Weights of a small transformer language model: vocabulary 8192, value embeddings.
Each number is 128 + 32 x the weight over its row's rms, rounded and kept within 0 to 255. Layers, rows and columns count from 0. Numbers have three digits each. The size before them is the row's rms in percent of the matrix's.

# layer 18 MLP up, 1024x256, rms 0.272, rows 275-381, columns 192-255
098:143127136163183076115153108108121164089062110181053095139132159139117095105152103189146149176142117129137117120098119135137163169153153195111190105140123158090204159131172066152058098089104140
096:111111076116148145156062165141092143109144140121162198109144117136183139131199152132072119126120130151165125105125117085187126118204126097132158062127111130125111150099125117100098116127095185
099:038128086139131149158065135150173151113115156091071203086119071120102202187187112100123129195106152129061151099138106090115153133076149145122158128066160156105038092071206132095112084130078118
088:083140135140124145143110170134125129107112073164122078148042137128133107161172067146107111146123110207127078153126068182159114112124136156115120100066168095111097118132147087106104145137120070
095:155096074102153041135152118152099103125152134161160124125100123202120091129125137160093131150166147113122142095133110090100079153173160107162182097152165161156119119114154074114100174103120108
094:120124106154102115121106118130102075124110163106147130106110132076153115117068148165073083184179077133167166151080058129096047089080116109080094088115063095125107143125112168136082134085126165
100:096136068171159181133139047121083082199117123132124112109136117066116115096095117091163068050092100124155145129097138154132088076139123118080091109123093146103129236120142087149093104134124114
093:105123089171094159140104127151089133078141120180092132133101127111190099111091120079086102178110153163121110112093176154063164122148131123121123143187084099098116112146115143112105088077113054
093:155176164114154125113150100135104193114107098102124137124117094093123141121134080121121117149142128136100175100133159101200101109157145147121116086143152131132126108178145132164143151155166189
095:121129151110134172162130145079111115099149140136108130076115129072122139106138122093116090115156112126109142112052161126127157116179118138098116123101150154071069115086219087135129160064068110
116:133140095095148143188179108154155100149155143103138138147159116090110127126156218082074093117150197138156135100138066167121074093135155136137116120132135138094124179196161182103121116165083157
112:079170133130177108099195099066092103137148118089152156128072121138036135121092150138104119135128131171069111065106097085169105086122139140100137117131123103121117155178130113183063116092152103
096:086072145122169180129127177090106168148139123099123129039140163118186172146139188102178097139110101137145100128125158113139113132110119171128166161092091147122113160060126082134139080143108132
103:155149094116176149178156115115161107122121124118091114097144148110104211112130123176087111175171123071130134069146139117139155155144114167182100118181050151135173175131197116131150164117121122
099:125130128150105163059140200131085189100115160079145179181140110123094071139142079116130146146137108068117098076156109140096133121121137098080220138178111112102194097048154108146153103101117089
101:113126075138143100177157137096131147109126164129110119082099099097141152114096130063148111129154131170141112118129153148098108061085185096078177136123147125162174129116166128102078184207138082
096:142075112172076156110083156104168129094121090126135095123125130151111155095174097131108082092115189175143092083117170157171138109111123126147122111176146162056155122131159157132143147136123117
099:130147165100144139121078127102128132155063143098169106141156133107115112131127148102134115119086183160097114130133056127097070131136092111133225232186100134151124099082133149127136126110100097
098:139111189164117114152128095147129132097169105141120144180224133131083125139151151110100139105103172157178078107073143183145127132137121183114169147153146131106167106116119119139155078087161140
096:128148123137130134145078134147158137168162104119129129159133125112149140105097154123128039106169174130065126155088120224166113088114107155146095149160070102169114104168148129168166060160107101
096:102084175126132115126134178186087161156139084133114166101123116124172082086131102164134152193161088102119154082181160182112138070087104132152171165118049122179129103137093093153107144123072088
106:081081108104146170141132182126162092136115089137044104128117117140175126078131095149150102134160127117061145181168151157114180106101162112117070132129114141124076149122145143124154086098119204
089:084096170167122145032085077094129185086105108116159146127153163186130126118111119130070093137078121168103155111091078098181155165187127132087098128159178146109161047136103097101142116124087149
088:126153133160121150052155188162168051067149143084143109126110130132133133148179158100198123078113109106122111074090130148139136082119142155072159183138089118104125158135136133087139137175080067
097:101155178100127131094107102133118129102123108095145109105116097146179077138126233123130139048168079147125123073155105116156054175094053138116106119143166112060101097076191115171158100097098071
098:198085159116136102089167115131105103121111124132181171165096162145138159097096155158108115188136126106093147125162160127127102157115119094089116110137087081133164149110102139179127171124134139
104:101115118094149144109108086146120105073097128121129123107101161157124091235131122112106145161207188174173116098130163111194138146192092097126109095147158134159140068073133127162076030075121085
097:111152138151194098121111101112078078137130124074140085143142194112124137122111195137124109103117135118110130059155144121149152133107206179096140089144103090065101105091120114126135128111131171
100:086166133068080188137159121121067129140080175138106137143114083110069124125116104127053084099103137135149122117181162108108116100115145090082093148095097130144158109155195167160093156137094098
099:153124164108140136057081142139132156068222125148158153127109117107138122079088122109097157105112172083049125128043158155182141124169107144150125074111121096119093191144102193149114149093133087
101:111098153114131096143151059085170100116151076054137141149143089087187060125111183099173165094134142149137175138113164094165204199092100147078141099157108134115100110073091093138096133112137092
096:139141169113125119136112105175140080157150127165181139133104126133114159110149134133141148110162093171204133199122148112172105032164108161181125166150211079149142150197111121155088115114064116
103:179094083084061119108187152105173118152114140073119130127132137157168175094140109104101110120110188114128131111128161146073050170071094080138072112143157130152142155103138177145124062110101063
104:084189115130115090158113144121212159166102079172161178174117108094127186108115138117167131130076126100150153145157133175184147119148077117158147120118116123163132123133124088116117150122106104
097:171155158120080117188165105154128091195159141101107142109140118192147155096154134120068183158178104137114136174115166111079126137197170114101126110110134093176125128135125138122080131123102135
093:038107116156129095126156099131142131145124132148089148139123087160082129067126123096126133143150062122147126135085114150125105055167091087141112155137116128094152182123158147111135201142150161
095:166095190101103103113167179170121135155149161131161122109078138106116169194143132102213121174113128099097095139108150128153141160133149124048095121138154164102098045127089160073119089074165130
100:109173084129135182126141137069148144166111161098139102104102073096112175082151134094067163129144132134155158129136104103154117089138161138164165162166123162111186115127110167154103126129102172
102:088130129080107119033177139100166107173145085096102091153155121126161130126139142110130068130152159117186046189157067153159140112099140149061122170080149138146088177114092115145143140053120129
093:108151080160134136150132144096137148185139156129202104071123108101091120089138118100122100121075125166105117067106159139150130080149143092083149119116108120098084100092088133108053069141125114
099:126124097052066117168144167078138159168160159119109112121165131168148181129142126141159135075118150083123079115131136150110110124146175129120156122080060131110134174151123169112101223066097102
103:158111168097155134095119154049141134083144096131152169164131128128125191130072089115136110156126117049110151135125093139129141185141168126099148115136166143098143135099084155063082113128107115
102:109139056150124103116142135145171173112066138108097116073161137074167168113138067093095091151138134136110132205135069147083160116174157126138154168118155135135122131159144153144107100169124141
087:114076144087133143130129103133126091108161124142077159123131114125096143155131115089091129094102166137129074097132066089154156140187150110131155089156087101115083167082097185098084083134139114
095:150165127097113171095114151173151118107132149107145096164167101138125118116187123076131118123064155126084121104093128163136129101183122115181103166106070154164116159118149159117162127125170081
101:169118146139139108154111202128106096142162124112128121082160125102075128142103129104135130092102185075103107138106167094086125125174157148072096109133171208126109112129054173142127123099067100
105:156120119051134129110120166131133117101131059113087141129111173121112187134178153113162116093127071148138120100143190116134125076127056096159088139114188140153149133137102148118130130066138093
101:127102101079056098060204050095108072095093148137130080099155093161096107129161160182113134115185134190087139103137179096126144148150111132126137141152115118150167100143083186092096111094140144
092:093127177124145099138157070116132148155137155188157153149147151068098150120110146119114107116116101131162107131124135121123157085130098148099106111137172117078178149102150170136114131165096049
088:117033134121109137095107111139120109141123101141092175158148114141149092108132149168145126159079147172168147078130126138132173152144117207178129178144137082134148168189126119131157097118088073
099:178134130155133157119104101217135123124173136110151067165152136117129106176134123172120162114106145182111168156109076153137142087124149149130137177123165163142146114160114107109092108174147072
095:135111090093143104135179053115085091065105117136145145175137118136083148149094118070113149122132117146105106112118067074054130158132116095083112135122099131168146114116091152099116136080135138
097:128080159134104114054179128133125131117106138101148095154111129148174130041132150115136127148148143168165068141151107123186179082105164165123108174083081197129197093092146096149142136085101130
110:056088174078158131151128130172052135202143127094102121120121155128137177093157115144151151161096131144139095152131160127064150093110153117109093113164110169134117110104133166120127122065126148
089:135100138128141169142117104135079121078095153171201092129207135127111096103165129132161135120124149138144125141122100125110122079136148220062151086162090177104122105183151137130137156121129100
107:116127147128146133100105100157170095147177116113131101135154117045083110145125144151189129152131152126075129111142149156114136164160168123042128132168115132083105096111043185132146075110121115
101:068199107058194122171129123143086117116163167164107166188088162158180114151168088143126148124107101130115152140109179116137089088173062182084212137135126140117097156164185165129099182132107088
106:079077111221124195109111175123115111049179154149163120132117120130141090129098101128077082117147135156101106082134140161096036104137165115156073123152107095131144101100149141187134143119155140
104:177088160127181149168129127133182146113151107121031132101132179051187145144133142104059158140127143149139065142151134180141115092149075148105125145198142083125122100054134195100138062135131150
102:105137135129066135172140145166149079093105077150137116145140146115101177156105119117158084092102126141118123078091150124192097129155147118132203145174136197086111166115127115136128133139087144
122:184102164138118122145143166148138172159182155108146122144137135118149091136140174223171126129132144146115119157143159135145160168143147128150086115149114125096163123143147124111077114064103142
111:179143162169218121137162100162123164137104146125128099134159115092090074097194132124164125123164161200131181080099081159104145110114129111096156150135138123088119143106142152145120073133083159
097:136149154187135101187113136139135116110120103125166092138139150110094101137086126160119126191151085182087078159150140147203170134079156091091136146137126050118136104076131141113154122052132052
095:101147135113082120124141158113121127175137116094139147098129154074131137134082155170115086156114119088077097106111126118184101087120043141129083187157140142122112075097116141092146136133134196
096:168142142161144155136139160116142067081156169115071152135165076187122128115144142106128108123157206098103142145179095107165103056122133103113149135163148077113119118135164143166178089157110126
094:105092110114107187179106143122136153118135145102086173120125163166080158065143151114126157186115076132146146140141178100144142139160163179149153162119139150142088160041051156123071062119165141
126:151054163182100098116099133140116104128118166065062103116113133174218123137138124104109099151144120077112069113141127107093210099172133092079089149146115079110111131085097146133075123133060139
100:112143119153135207159101115125149137133154114095109064094148126082165128121169081140146116122159156117074118064108104119086100112111087140106064082172092143134194084086085122175113097071146149
120:125146133146145110151110101076123109152143080113114076110103148144154141129086149149120136148173090161070154142177167146128152122115135159139134062134140107087099017102175126087142140144171083
093:145101153090109155148199133091154070141099140153084085123193080105132163104123126145113143179087149112126131130139103144163103170153077089083100123111075149170142181117115188155117152131091089
101:124119121105145149166082136095141150098113108107093086143044134185100127092123120151113132112109142142124107115100143158113104093058109134100142151096111152147145138112215207159165165193216091
106:162117109152169174153140156168100104112150102116113129194138088139130150134091075120078101158147117153171197146178109152117047093122083125141152133199133151111134104121108166137133080184137161
106:105121155174151179127119171107135135103140141130149117163178138183087120103108095077129142148116164132125069108058168123164127149144108057095136116148066166105106118146099136145118089069123137
095:099161143073141101123124200194136131130130134111151181133125141096080118113061184119141140136096109137159080158118072151100149108129140153196065075112155122099160129120128109203129144149115063
097:130138157157145066077136154149117121119063114066097147170115157160099134106136122099086154115188138179135106092120062096146129110139085100173049150123139114137157152113208163085121131133139139
101:117174074095141058102107164118086122126221123085082154154135108143190181098096148105130131164173124189083122129131098141119081065123197151133140123125166122135160141084128054169139125138064145
083:076113110142099127158104108106138101154064095126065115159118002131126148101151169152041099084130111161121095151043092121159163124127119158138079078109140109110158094145142119142108195083156120
099:137128133149147152141114075164097095128121203052091098169139116154135158084093125157144086157131145090117089153120196126130128154102112094109165141125056117142151156191147095138119095102081124
100:194089146142156122185117144179090101161140164173109095156144155183129156172131116087124147107112159130127107124135084095158172169139142118123118094125087155159122124062110116176132113056140144
097:128109106180118138128105107127119148124114121131133092163158119142084148130167085145135106132073127113133141136096176138167155123111168150145124120125075127099163179034153114160155161077113123
099:115162160113138163107142171121120144087136136105185143083156129107105109084151159040144134110115112113134117144101131098198124104110108089178125141100103093184152148113120099144137116113090128
088:145153104235138146149145145115079098038158118183141182092154113110101103158161130102174117078085117106102105125103106172154175072129083195137114153112104105068139158146118126112140148189155136
114:220092131129133078172118138110142108112086111075105101094087055192078084117228175177122110185144176079113112089139145109100172074168130141075149111103103160103158120085109106120134102097172104
096:135136130176150075136095132128127089085144134103177145106110132087159153120143118152068115145129108128114108080143145137103134157172143107103094091203055079103106117127167157109109206165174148
102:124117151156166065151154145155150149116139144156115116188154112106094097080146178110111113118144120137145086160147087142089131117147103081173112134103184127127191118151198150137098132113110160
091:157130144158155094145125104165150125084041147102117084211145093138231110151134122087178115077073118146116178091097097162115088160109135120134142134152153101121123154129120127103120119133085102
100:097078135134145146063118120107054166118116160093178122107138120077135131110183125141137175125117126163116132114102121127084094105137094147125100178139130171126131131186128117138099166094093121
101:104146174137133115090081116115124136109163126106121120053182135087148111176072100115149150132173152103115201111174145143118124134150195146096115126189179097183093111110123124099112126196139135
099:130054122097124095092092111077120122111123107111137087120186177149110154082101133156133168183103146126080102110131148163140138152119095097173158131111133164192136129136095104172117150139097099
099:131084099175125148125111146123122086098178093100133130124102133152155144127133164102137083122136127087106084096135133161158113128091219113111123126109144171106081159098145139178107149175085117
098:160105127127121110150138094074046156142130187115137171147151115129125135170134110134173145176192152118135152128134098140142099159095112163131138155140118133138081137105138140164100064144110149
108:129139125072098103139158059126078097126163094096166093145110133152138167092135122141136115139100099159110081156131130128130100076056135139150135141102165151132119152131120179096145190165148141
103:047156101064089124100121118144151150069132196058124154109118150129143071124155123119105088119114099142096111154153140123164135115124135092220135156150107091126091165122163135077118082091109169
099:105074137154081187126151128056139086116147111167097133082156113108125109105179155164138128080119135160158084119091126150151153196137159080116188172072153119099126166117108081151093126128098168
092:098118133098130081095109108073116174124154081090180119123124137152145080103106145143132147143148127124148176154132183080138082104110094125114120107078115106170106067108092119155136099106118067
100:119105148159138102136091126155132114108179112097159127133153099125158134124123118123108110098088178155169117097167130137124126071087108148138151166110086175077113209113096191143138123147106115
093:129188110095149115084116132066094163103077133113143099130066140169145140103090077126133126187108110137163128145122158127159194177098146136158131152152092180069109089131092145170102150162139137
100:100128139194135099124105153107095115092053131123106092097146081115120083128171096083159108135124127106128109122131123138119100112121197189105126106095177132098088150124137164178089147152146047
102:139127071100122083132148139129147164142114075116122131120148142066196131120193108144074126113133198152132124107157129129159092122130097140095094136135075102146099104087184101111117110107162131
097:107120141101143109111098115167109104118150067157144169121132123129080126147103128154117140174126080153112101162186107157156122126073134103129154139117150159152132138137178138125137091049111117
093:143156100114209214104143170188142129184175100150159079154134126117129163137146069111101091086111139161119083164124089126099103093140121085064089130050132143098084112141183132156132116113154115
101:189088124161079110111090105161065110074135151128106112152162153057152153091121093112119185098128111141155085109111112055142103099166143082166089145106155126096139152135121139143122111161191132
108:145160088150128145150153125156122125073150162142154066086100110117171100114124114125142124109175113190110115122115117145150120168091103112086065100119077101137066120077121184176092107118122160
084:152173165142068066068164032123157036157166155083091191136131087130151134129142155141089150147099137118126117137105134154101121156111084129113182082123101155090160107105194140167108088097149147
101:176150190142180126134166109098145087140099095137119061124133127208094116140159132134157131122105142097165115145123116103117133160099175071197101104203134124134076144143129131143116153182155161
094:103111151153179142170142073218133138116112094080111105151172110084091164152140162082150100183142202053150165097133128141129137090098119124174151132117158109086167083142170122140121166152096079
098:156123100122104144170142171139145100185092102104144100089111118072178108118098155102157130103176156189153160102093122143119111126126139184134167098111136085073134082113154139223112144142111102
# layer 18 MLP down (transposed), 1024x256, rms 0.146, rows 275-381, columns 192-255
087:169148117090117115171107107146134086100181123119135106120106099063176137156127151143113180121101116148111152126158089084066116146098172142109148138102135155123069105097122162126104103124111145
093:144106127129129140121110109136168140136165114153126170194105110087143147122118106102139110105205153131083121139122075197106108152069086122142111204073163118146108196097127084111157107122140098
099:078151083078155134184144138107109128125138182130140134122154067118147184148179089129130088134111078076176113119137061112170118181136118153125090180109118132106110168114112136157145068125144184
085:103115120129089097132109100106093179152097074145131079136139171140100142131079155206179050146151152136131138117079169160138158119118100160138070160174069130083121155098206123112136185112141128
091:118124124164059094129119162138178073168115131161081108178120157104178181094174142097101104094131107114162117112131107174162095113128150093090149142086111146151119168143133082154173110164149116
090:175135113147152118118118134138184143117107166164156134096162203154113105146112151107104098126182137099199122146127115124076082125172084118151189144160079122177137118085109130059168092107120154
110:180200098141112156147168105129145119102157154150129134101147176121175169156085099135104131123157189107094141168207167110095151133138144146212085236120117125185093098139142105103128126080149122
085:159124112122120147129145189125115114122125155159157076135152135120134139102167072138145134127130098146117103098147110123081128169122142102176168159151174105176169153183165125121087140053141063
107:125147116092063162099144148096166091197172138143130125165128151118139096180078155153150104199099111131140111121123092173064139117109119150129095156147101153109089207150144095099068134115104107
087:097144193114170103112166091195148116097106098080187128181151130199091116126186089119149170115128116098104117148087133120175133089116195095146168074145113176094092154072095195151128117076133155
114:128071093112091166153097135183153140144194106165148098091170159157112089112125161133144138155153151102098124093133105163169160107156126194144134086142142087153146129145119199085115109158133158
121:138106167071214106129187127078149103159084094096181175129097098135070146130112118087108146101156178177120161107119102088158117139169136123086149125146113145172129189159144151117092128124150118
089:125189115082119095121135131150178135110139098190090122138125156149198130093155161109169136172113170095181099129063155158165157086113132092127136081118112116093098138176116070153137165088147089
115:129194112137172127143177112152084128154110125114053122062128125204135121050131112100097188093166143170138190077073100177136078130073120136067146119077090131135148136126096162119102149107150125
098:085079168128179133092157079134134086125154110094097094103157106138169140069093151133042134136141133158072147143115149119093132136127104161118070116149098138191121103206133160101114121117098165
096:138129103098129117152095128121111114137152184130075139136078168169156122157093134149107131132192121161145151108129137111114119150190118144124111101109130121110139137130174125153104154198084114
100:114154141118147147117187151121138144126102221127107120060049119073128107128137087112094118156167112112112114165180083117135074172088091072120158140124127185172132150144135144115142120070153121
104:187145133052093108148132213111202127134116133145119118086156094135156106151064140143142117121117096089082109129070105165162160148096062102121107176101149103161095146142175176150135161065150142
093:117109191119130136100130122125137111131127112136098078174155102137118100063105124052110158037173086118132139152155140067181132089133107181168150135119104098113139125100126145117122130088159144
096:113114090136094115130148116093106122065157138132115164137147138105110119118143111094115139090124081164076095114149135108039122121073120115138165135095137119127207141141114129143115162068104084
098:174096109104150118149168104098090116075130114136116134144173211112120117188184215096150153107148132073102105116133136163169059121098162120077123109122090084095061133155063154105190151122096090
103:117092145125176141124163164158169161149122106145119081102169093077105110129111140164158095108155133166127094080074123168153141067042086134166046108134168156154106106089150126099151108053108136
088:137150113096164154153099137178051135139091154179144132100137138107136167164131136076196146125137144129114111121176130100142112138120131144117155121149093220056131106086114125111158117112210120
091:116114116117135104175159135163104171156139122138130146128164157158120172155104136138136116091135121134132158098051117108122144164207121128160121098105133079186162206161170150185139136193127167
090:124080125092138181093157136135143162166150146173100154063134137155124106143156129129087144078149057135144102128174125150110102202227146068151085071135128108170140132071127119114165157116119131
094:055117126182139168102093150100147130130112101139096057124122206103123116160161135108100118093077127154113109146093139160144131128100133119151116163136140147092073102164178089116107147126151122
106:158150113094112115086073124157139104103106086177149129086158116108080123104086104161119151128158135158165126089140150133145173160155104159083056056117158173087116085203155164137117143140178137
091:084169096093074101118135121116150160150100120227135206086101144183097077148140077136178212126202155077128119150141125163089153157173069148090112109103191161154147128113135112109113117131159147
097:138149129111105158183156102160125129172119153142166121144141142122146113097160141126110089155109128151046159116099180185183084137080096102162097067164127139143130139056115118118084115159192156
098:125102129137154127079107105189173108159102136103116169177154165146153085075132143113097144161160180058081149119084199090124121140060163137061131113135125112128120140131112145155129090142148137
102:117167116165165135168149094118155102156150159128129124137111095101175115207115142163156151144087120146167100138161104100130132090145139140097132083131110188116125078155107080116151087145165115
095:093149185166153070178108155072180139121144185104141143154086045128118069143140160108104149134135075126076095135120100146149087139128141128135132145090117123087114127170168142104169156172153110
108:190174092147101182096137146177093183095107114132121117060081198115165091116136116085178098110130112146159096149085152140035098148120108121117139138117121138168142130170175168089120157122156163
098:143114071109150169138092097058111135083145138136100121101132140148098151105167089143132136138100141162095183137135047182150148128068198107162143053118128154111135085141134147095183146112149135
092:106121169131193108107176122103150139158139122134121141072121171137173121162084150165139123143178104122150115163121097087137109106111141125098134145178149062167150123087101068124117151173117089
091:144121115073156166099158168103113110086131080129126110064109163118187113175090140144116102099135136143134144158163104196075160146130151102137139155131139140108147128176005127099119099108099161
098:138143153170113141173092110103067127095158130118107091140159149201161168131135120128101148144080085171124178160179186203136167116151109076153142175125172104129122095128079119158097105080137134
099:098104114118175148142129173149107132119135129110151138140108120076103182108111072137134164099169143145148124126117053103102107084132134134045198187096095127087132117156081107137144147124100101
096:166126134095169128056131158134161113196121113119108080099113091159106124113138159121105132086135126165135144174109099112121117103132078088139092126150195173120116152082103106097143156108099144
090:100030133099072142090117158097104173087172099127113101115112090143203110160154135159116080121134114089095084131141081124090165154120120173149139111099096082075115151131033161103142079164152146
097:085053114128129132119122125172155073148129155188132131105154142089107121165104089139111146151140081092104107095116084085060171113161074126098114122161177082164135135062090107115156103169123128
103:123136168160143153110126175123059162082117149116102175093150054150151110148191141163157136139140083173113094160125114112087104118167146112122145146112082128085179137119157119135137087159139164
110:118132098109072119127134112163130138156154119098138089141160111106164191109096145093116040152131187097089139160179175175146139164109090163155141141120125126220045188071112143117128097117130189
084:177178114128130136157178139095109090095122120090179141141214093152108112100128117181142062117051151124190150098142128181167099134145171094109163183122135155152097132123077113180196159078087145
092:159136101140136156106192124134067114126092151094119141172069119133119157165151134115110057137146134127125134121130127119140129106125172090113085131119128086125073134131140095145112157126083152
103:113094138107156114113122099130133181124102145155033094130128135140104101125178143143122140091104143095062209060159185104125114092136177111130107052079173115174084155168107173139165094122128055
099:135095122136114181154141118122146140114124093094133094172185123122100124074133081124064107118145159081135094102108092106130150135121174060104107199050137161176159206090126133103105136157127132
104:125104135122107109132124145099144158136155095082153138191188157120164158154161157129186121083114129189092077124079162084097128102206172129139143091075106139090141133101100163094128135116147210
093:139104193124135111131121184154192106137160110169096092156105077091116061107134169187128123160113152155119143163153076072157152137108153111110145124104139161152156165085146143135186125123190157
096:152199161121104169143091131194174153122122102162145112113053173064140154106112093113104087127160075112137133181140152148114127161158139122101195148131068115188151138085131141163087184092152149
097:156142134110104153157131179153150109063074065120170152150096138105086127122135104164080183129123119126161123124156122130171060129136144080182139156175110086149156136163119063160180067117107144
093:146103174136100137129097165119143105170177102142070140131106135158203083083120179145077078189123141117135176130114133144179145172085163167182150142119130087108103109136094099162117107142176183
097:086167140115198118141111134141084125151153091113113127114109105107093144185110110111150106057134159111165143078114101100094123182096116119141195123119146109171108087153138148121165107116140156
104:182154122142123102131163127077090072090144137159176156115094040106162143118122120111113096099100148146165127120108095107100084167079099091108122079126126089156101178145129077173123117120062113
092:115210144127152132158200138102151175060128132141136170116111149116098157124114149095065122146135138112144136117192090181140080133106118203199143123114220155150141150106062168122029159169145141
107:165169174122145138104098095170126134147125117044114116203147141109085108070162098109143181122140088134139132125185108131176097154167137101105163157143071138140111141100113161219168176121155125
104:069128116142077133138109137115147115087171158162125127097128112137156063145158159173138145112193116164103120144175137171106083116113084149089143140141141179106133147111144130011098109111146155
109:117113124141128120131105047095113148141130128142131122088177117113130145128092108133126150133129135139130094127108094103113181133169154123130171174140169125157103081130175088186118185167048123
108:095138145130059063138160112051083131158083074174133132122144151124169072087145086118110159152182158138140073108150119108169142115128123168089160116143144118125075099130121117183106093103148070
115:166067097118135125147070174117102091161104136071124226146153093091137141101140115187126153133148179099151098137120147165148073128107125146150117128158087121105146160167145157202176046130181111
121:153158156139145106134115159099118050129110118127089150110082145133186093137092131209131090158178179138086087100082115100103106154113212119158112168130092096139151118166141102154079225132132157
116:137107161099169107116194141092156154134133155080168119119136142100108153141135149122105090137103138171178133133175138135102158090103094156139096104169095127151142145162105155074188105120177097
098:140157120098152167073202178135140118138166111099131213142119156109120124114134134090107123158088150127120186178161087050125163145113156112130145122097119153144130120102106084113139089182125160
092:153099112122134132091116177106144162188123122126168168179185153071093062100133137142109125130103126119132188160117076118161142162137125107117103123069101153132160132151050141147156137127160160
094:136141126128168203120085098195171091138147114135166133123095120126124146071158129141120159117088113127128124121182135104195109103123120127099163095108120141153132077157110126091065196113146119
099:113130176136156168115159105149080133107127163146155199179140143152171130098179135134115078147120171101141080094187069116147162094095108105112184185145128127133110165159138143156113041095122109
132:160142125100115116162114135092185153131153125126148179162128203105157147150155128135106089136214130114121138145118152106142166126202160140190123143176112087122124158082137115093112139205163064
092:138097154106125134125155109153161215105089072098165187090087188166120134131114135086149155138138147151169129169102114143181120145164130120124095141143149057130133094162184142116137110131149099
123:136139134112211080137078081125159174161118140155100162116112118139122079162167149111121136178132107166172170141164131162159090135125131079147141052110156129153077136115108101175125111174215122
101:093174111153094138103086122139126110178095144121110112141114192107141120146072185103108117167117135088174170095191138135152125155138131076109148131128087135106074142116136114155159119157105207
099:152114107156111130103124127160130096146123111123130116101102181107126196107102136115148145091093072096157097145123158119151073185109041084129154128073121117157103173142145125136109150118136166
108:141170148108062094185094109142079108141168118146083160122140130156144145154097109130125135143148139154139185143112158126134140123149139194167128085155161129153123106123116132141111123169184116
127:147151112121139079070108134115095075110092126101138122135156132100119145161127182134192031056093108169154136114155099173113073142078208083146103141098154148138139129140135157115132173099133135
100:135163150154114155196135129117128161102115105170117176124119089102062134103143127173154134087099131128144186111094089128151157179164109209099154073127101198168103151133147148130119139194110117
085:100110096176120127116123114100145084073128141117141151136138195143153097146091106128154186127117152123158099078120155144112115139111189096124087100164142148136149096095128101143104129078128178
099:171120102069114164147132113125131114111109121110141132136070089123172153089148134151120122161136142087096108164159103003190079138100066091110097134072096143056132154117147144126170160091111109
084:091144132070104102162109134157104133100195106129157112139139197143113153131137083094166076156113125121094144103178110136125104157098154090119112108162072169138118107140180122080134111122155124
108:157137100149152192117133185076123088144129150155159169093159118091129069098164068116091118139127130160084130098116086072158137073110138147172088129153140126158158119106138113118162127141123085
103:182127169164083117111084106074161132141064160063072093108156198118170099086124149127158160144090152074176164104129121104146095081116133148148141145117112129052101158148100144095135116167183091
102:131139109049122142129108079092129149100119182118126128142123111099133116110173153076073082104117107136104128121139098151137128155150128123094154121095098146156144127101169128173071118139115178
093:092070186137088126120158105165098130159147093148132137099139119116112127072119111141184069146174130122132107101152122117155079137148137122095126116115145130109103135112237167118180187178168130
083:101124137066092153032113125092116175159083147151119112145075113151136152063051107158176170083105114093136190153105150115118143173174095100078126129137128095126124214165097113115166172171150150
117:115129115143158161097170168119077009170120104136179117136131148066150142129098118172101146125115086124093134149157179138190174052112140064188115163167088093183090119179125114137098157187102108
095:148122113072128161106167145162106107119133129151153117072118114054102135091146184110140139102092100151209142076081157119096171106150123146146147100124042158161124098107148117077132130103103153
099:107171118107142172155101060148109153125177169130113096119085111123133107175110107178160118166168169141117158157160168177126111098110173128125113172110105162142134156074159112138056106108101111
090:106135129128128177134133179123143140120104129112188162075121144108116155173135118149134138142144131111164065099134146144149081116162147106091152145131160111167100123094088079134154161116195120
092:119220155145102137182126113160102158134192141094104217170151124100171214169140095167118072130126091107162083138147081148101103131160106133111072089134131127128097126141107158119156120126152163
100:138155115113126107173120079081081140133174114064137167135107157127150189112117146044086111095159116136133109151149127087176125155099121103071103151168137112106085119173135125116173140144153130
094:112126150167125126121132200100160052141190121121086141130115102118130163105139132106112120152099088150111100168121143056106122154181194157105053128161167168157162088109144094052136071129150153
101:148182130176132103104146149124220147160095097100119117134156146141133105156162117106120113143123106116138151161150136157105094130143080080101127126094120086075145136094066138142172162178160107
095:139152118141123129153128156059145092144150135112192044114129130137109107168092153126131166160137114113145065182120075125107096129083120147143185168075130115138082126152113140054091193128173112
109:137077110160162162135146132087101200196221114128113059178079170137162116136161110121133080187132112111127108126149127120122158083104071060164097155114102064125037133120158085106161143133127112
095:122168161122108118163141091087108124099122184115140122132080141188083062171118118109100061128121062175130126140163129137112146121132087104086130122174129154175103078144135116179145174086164135
091:169123138169108099139167121097106136167125141155154134057130112103128132145156129101159112128129158134164117165140161108131117194145122070071121139109135110097160140138072125159085121067144192
083:171118129171207096099111151125118144158155156123111174122103092090144164116142088135121075102137116111076095159168096107139163183177135039190153086122141156124117146063066126078099138175145140
099:075139131168089147106113120184128091185161057136143158128160130149123183182077079113159191087127124113081147137152125112169104120091134184176121177118133092111096157121075154137126141082105067
092:120102112154148086077091115125161114133101102198150135162076162106179116168192167062123114125073112102167138175125107166116144113125146103157108130155125135141099101110176146112131095134125067
110:108128089139106146145133093168112126149117141167117108068121117127088092107118077131118112092105152133178166114149091117125102109074123170126108092127116172117091078111147172123131092130122118
098:107038204073144138128167126114105127137159149112115134168128147139137133121115192120129132117082086152130111124154166113106081151083173128094202120073088146088104088137097096090127159119149149
100:100119110041112118182160098169109132145111120152124119106141137115122073144109084125107145223037130091104121107114139188158130145106115091119121142137158169092152137167126095154091129104072151
086:148083122095107120109136129171141149127110157081163117184150105137143100173159136158099120093104102172120122163121114109134083070120159155120133152140136164125068158170111150111143130145092067
099:149118120147140099133139122170094118114078082109162135101139130107104100078138117140133138104101157141114139116096137062117146106110108087110135132147153147047103212181145107103132111167144129
105:109116131147088110137078095112102115164087137168090153124115130138125092078116109087121124086114170105148145123110155134184085095075153154111084116149098112082134143134154100178140142131131158
082:186159115110136126056154094079168195098102090098133127058129168145174193145121107132093122133173121078131159195143104108104094087037165145124119141102137142115145091117183137131133112131226107
101:105093132112144134077178100048160169072109077102113121105099103139128151115167108151133177171022124150146081173105171146084082148211116106158121127136081111150087141164093072112095182152133114
099:179154163136111174095140197127146154130104121068106175151144191078112120062126121123145174122116152111121089137127134070130150126111055136091120152129099129143154122094096090161164056075093156
101:147144126092116128137118084157103172129142073172164092082099119112121089136145105113139131162143094097099132116117088099111087150115158105109129093119076148122107088171132098116092128127123173